config = dict(
    num_hidden_layers=10,
    hidden_size=192,
    num_attention_heads=6,
    norm_place='pre',
    positions='rope',
    rope_theta=360000.0,
    parallel_block=False,
    extras=['paired heads', 'exclusive self-attention', 'value residuals', 'hashed n-gram embeddings', 'an embedding shortcut'],
    init_out_by_depth=True,
    optimizer='adamw',
    schedule='wsd',
    batch_tokens=8192,
    max_seq_len=512,
)
Each number is 500 + 40 x the weight over the matrix's rms, rounded and kept within 0 to 999. Layers, rows and columns count from 0. Numbers have three digits each.

# down: layer 3 MLP down (transposed), 768x192, rms 0.0605, rows 729-767, columns 0-47
# up: layer 3 MLP up, 768x192, rms 0.0844, rows 730-767, columns 0-47
down729:474509473511482482529443521487511417473448522494561487592508506469430506547558455539565532449501530491463451549542452447391539506451484405493485
up730:509523485522466472502499480504476481491515517527507505501494483505488516466516484503500488472526509495514479563519521503500533530533497512508458
down730:502481512483537511507536506501530500505478504484470497501485519494506504526478503501489522504456476502488494474479483499489476475472482499488513
up731:524526533496481516500508522502461502476508500482475483492518483534503511502499524511488501519506488486483469514494498499489540511465460527495542
down731:492474492492496473521501495510508501503514505515501511523512499483502496496489479494515477478514477508513511482494501505503456498517515501505475
up732:454514491558495523506514509528499546478632514531518450520564445511435458444480560535460501447466492509520539461513510501508415488473439525549431
down732:494497471440478452514517511479461529492463505464465530479485542532504553556506450502555492570497517541531506496480487446476575521487513470448508
up733:475500466548526539493460576463476461573503526480438553505512492453572462457517457438525582500465497504555534511474485459516494481451489554453515
down733:528483527444460499519464443573528552422466506498577442494507494530440532530460499509490490487542465522465452503517481547484495513519520459517477
up734:503425507562509634491532429453426496443509529508552511519523537553513511559453482483527442462561539484461451514584505511601556506508580468427397
down734:522545537458467427441420522562583447463509451495530572473556536398528447389504509440524597601471400437556541579482579481384453445559508564610574
up735:542515531511438515430489482481528525539532556467463522533495509521508416551475447498506405479476510542488541436559520496533517476511559486545480
down735:474507486495532490549510513524505490496512477535517440486490489509495516423499517497496564500520480468512444545478469455485506538514455500454508
up736:579568457546482521430463492480534574473543448510474439462658531527527492477480457507468444421480439533441474454480407505435488455514489455451498
down736:322457524422554571548544489522485471509539503509490520512392453462518473597527489463498528493546570495572500608509469485475572533534415504460541
up737:494456419509484601637559471523391560487511576499509509446475505444602528476391485430532474539487488584527518401495503485559455493561606387502570
down737:478444550541489597470513485628537506536459494511467556515457572497429496533505521496513531474462495486475532535514506333479448538547487496548510
up738:512549536546473490500483357527409504449514493489498459442481509459480500502612450432566466512503463520484411534492550533563470450519510554488469
down738:444411483496491528540471589549515441484518486505560537490511605392489477423443468455571571491505439503403544497492582459447455550520482532521507
up739:470529501482505511473528450530517463580454498533495504470519472628514567483529483570514493395464508568564491504512506487527537500531533493430444
down739:495437425520469524475554483473533464480564471508564485582537577433513471497513540456384470587465489491449427465499442470545488497499441486479581
up740:545468493497507473475540482499450557491465454514520459488509467526510515519473537492478497476486514524464525496474477486495489512451508443518480
down740:462504518505467537538469493492508468512498529495479512475509538484495484510495502509485489506499484504499501480522525531502520476528485517486519
up741:556529473449516495517442512510536510585393525491527538492465488502420491478619551511518543471462496569492584486421498550567430405534448464340465
down741:522561627491480561518575495543496446536505496449522468576450480453474461472511474417522547548580462577487484579526510397474556540579524529517473
up742:478411455517558607497458445478561509443453543426559529493477462456535517520531516464487526506528493501486544470568453364478516464506503522496433
down742:599556592458456369482491520463420472515606513613497494589482513418492552495496511515441483555560536481495491660475522647515463590532545448456550
up743:630551461509518596498438461458498522440483529539429395523440457461526520481561546478608518538492486575527428450502533555480483534461511476478403
down743:387435548503449454495634512535464458525445514430535608514634527556546487493436453492452469542485554512425480574490424449529518506532497518520498
up744:519475509501503493486498470495509507509521493503506501518500487518483512486485531510502504492490470496502512494508490507494484516495480498492480
down744:500501497483507515509504520510490509497487501503515510497506496506480477508509497506485495519495507499494489513485510493497497474516497501493499
up745:509510501507484510528516531518448496485514487549490511517513461495535496451501506500514489521515484482486506510529525512539525519533508502514470
down745:499497512496501482487497488476511496498491508471496469476488496501485526517479498512492488489502508523503511497496487503476466515496504506494491
up746:487502511515498510496499501513474503490494489528506524521488506499504505525498481503507491503506508505492490475494505491518534499504501494516504
down746:503493494494496489519497501501506487491504507489490500494509498494489506488508493505491500496490495497509516508504509505493495506487508510503489
up747:538531479540470544508548448547459555544542499518505503464483516511524481489475485514490520519480505530564532544487484500514528537552593458504436
down747:455488482489515459506477533447509505484470482529490480470477506473499531515529521495515500489475480525447505494490501544483494453506448501452466
up748:421506496550444453469544539462466570476515501463554499463544421502526515446499573544505513432510469499513452485499418520505530533477429573612491
down748:536495480451498539551439412528567409475488528450459493489502545444608497537450458476495453519596516519456491572537573506431444469513565472412431
up749:492559475490447493504473491542575580509465536450435473525499502501569613479401493545478455469479532527522547456492536417471537451587433406478484
down749:552528441544406497473516519575524464537485540462475468509523463476483552507506502523515545501506460615563477379481470389471517503545489419493444
up750:515452501465472451607513529500473483488520515504480471533500513474526485497443511529455424418504454498528514441524474457438454505526573559499558
down750:480520569564504545434505476513483510485481473526487535488470521526491501484554473465501487516566598514520480544446469495516538520458428503502497
up751:503394490450510505557565473579430505546462565560451527471538481436564499482420521465516508467550506459460423539489536497454612492517397511492526
down751:442453506581498573471536398563498476556446602449473540463636423501447510515499468496525516478553490524476461461495404402479585410515375456503414
up752:507503540512494539504552525543480548490498454496493488459509513540516514487518497526514483521503514505475514507467466489491522508490478526506510
down752:488486475508496499514471477470510474521502524506490526530504513494503471512505500496503524486473457493501486488523527535497513494509512488490502
up753:542492476435415550449466490502478581501470529536554509435493416577521565498544513511541536429485460524480529530488544583472448482513512485422467
down753:512502493456526415537474490491487527457529435492520606515474591444485445445498480452417520568568484475513398456511394420544561557408532468535512
up754:500663412510532527422453464494531523510620552470448392511553446442536507475479557501425511538407457547488465522575490496516549454566489447386488
down754:513510544478490496470476427538564485638450475464520559466565501475457558423509539555537529399520554524425454534605518439498580540461396452495560
up755:549552479500510556455496434515497512491532538545434478504494385451490584476456522480489552434430451519474547513551447559510540478506449428487523
down755:426523559473580520549453500505492516625468417543427560493401552403423460447394555541492485573524419573409514536469556492599501498450462580467580
up756:529469562577497501521556424512559535460562473424509538417514470490518607461535477503464560496544552536558527448492486444501530516516538404548405
down756:462506504500481518477479542495482456538466518520602433550492489494564454494522522485486466423483500476501532487520513593535472503453464583555487
up757:433494527513521480598523514477477472495497532530462503548569464476505477467383536462510430425403610450538566418463480509488428514507462448508550
down757:504484562522441497574474500486429467600434594517602599480500479554516485509518464499602473463511485448427585510534542537534396473510461508556511
up758:515410524413481564507420497442478542552455505448540549488471488471488498522486510535498436426480505565562510427569482469522516545616547517452457
down758:547552511465400330514549554548540559468525469545526556375554534548602460432594504413533525458510458472409496549497452562445457497470450518464513
up759:484550541457490495529479481576497547524446515494365508468555460451475432466445542484506429472552442502474403564479547469505429500492453509493497
down759:440553474574520604476455509495518470540509474510518488521494536521433498489492401460535541474543464569485481468482485489449551504522484522441469
up760:527544505404512485470440574550454544511484472495485531515490458482432467488494631556504496413454517503538544489554469559563540547522440405428556
down760:416484369466536379489558480549475432505520569434490450494566538435550492553453431416443456572456566386409468505521543488507513590538600563497453
up761:488512500491438516585494484552508500509467569483523538541539427537570523482512453518484514538461456493510490484550556516460470454526485426439533
down761:420416549509507505401547478433551497536486504536494569516436484498500501466534482521499486510464576499610542429478520429452508538395456560469524
up762:621489572469435552513420440594497514458523466369455488549489556443560454540533525527530456500544512521558468498465481450484493476580507510481468
down762:523488491484489501539527493498480427501471519520523541472535466519482446422489506533485531479476483545457501477481554518478494518450533537479482
up763:502495496608501487459407397427536495412536507483438504406516557501410542466451546517543504492603526536550548614453419482523609480499591505564432
down763:568491471643539556479471457394535467381517492467495489510497550495386486548456472570536595482534449517438540576402539518398505533568484504518507
up764:520502459471472477529519498530441496507484498543488493509488458467518467454525510515471464486520502494477462485479554508498510489523482527482500
down764:486502513491495504474503473462536503525494503458511471472506552507482522525485505501490528484501504530492519499469468511471473503489484507532471
up765:429449523538451464477524565501364529552452549466437441571504379642542456488515651525515426388432581586532529548496486499537494519518428487589474
down765:514505490543560501570510520455504460473568449523512472599443510485521491611505354519433550505586499394394428511468499477520477454529530465480558
up766:535488492496506505464496530500471497484510509497501497494501483527526516503490528486494495475499512482501489508492496487492492504489502501487511
down766:497510501491502499520478501501488500506495503493506507508514509490474493512486498515495509503493482489493509500498515511530486495511496521491501
up767:467483500479484543505508550508531525533456518480507515568480511493530465470503500564461469462436457545504454505491421478463469418516489449441531
down767:553502467517482495552522448486494481541516486553509453511501512509502490499508491481520485484547536486483529495507513486493517525501483520528463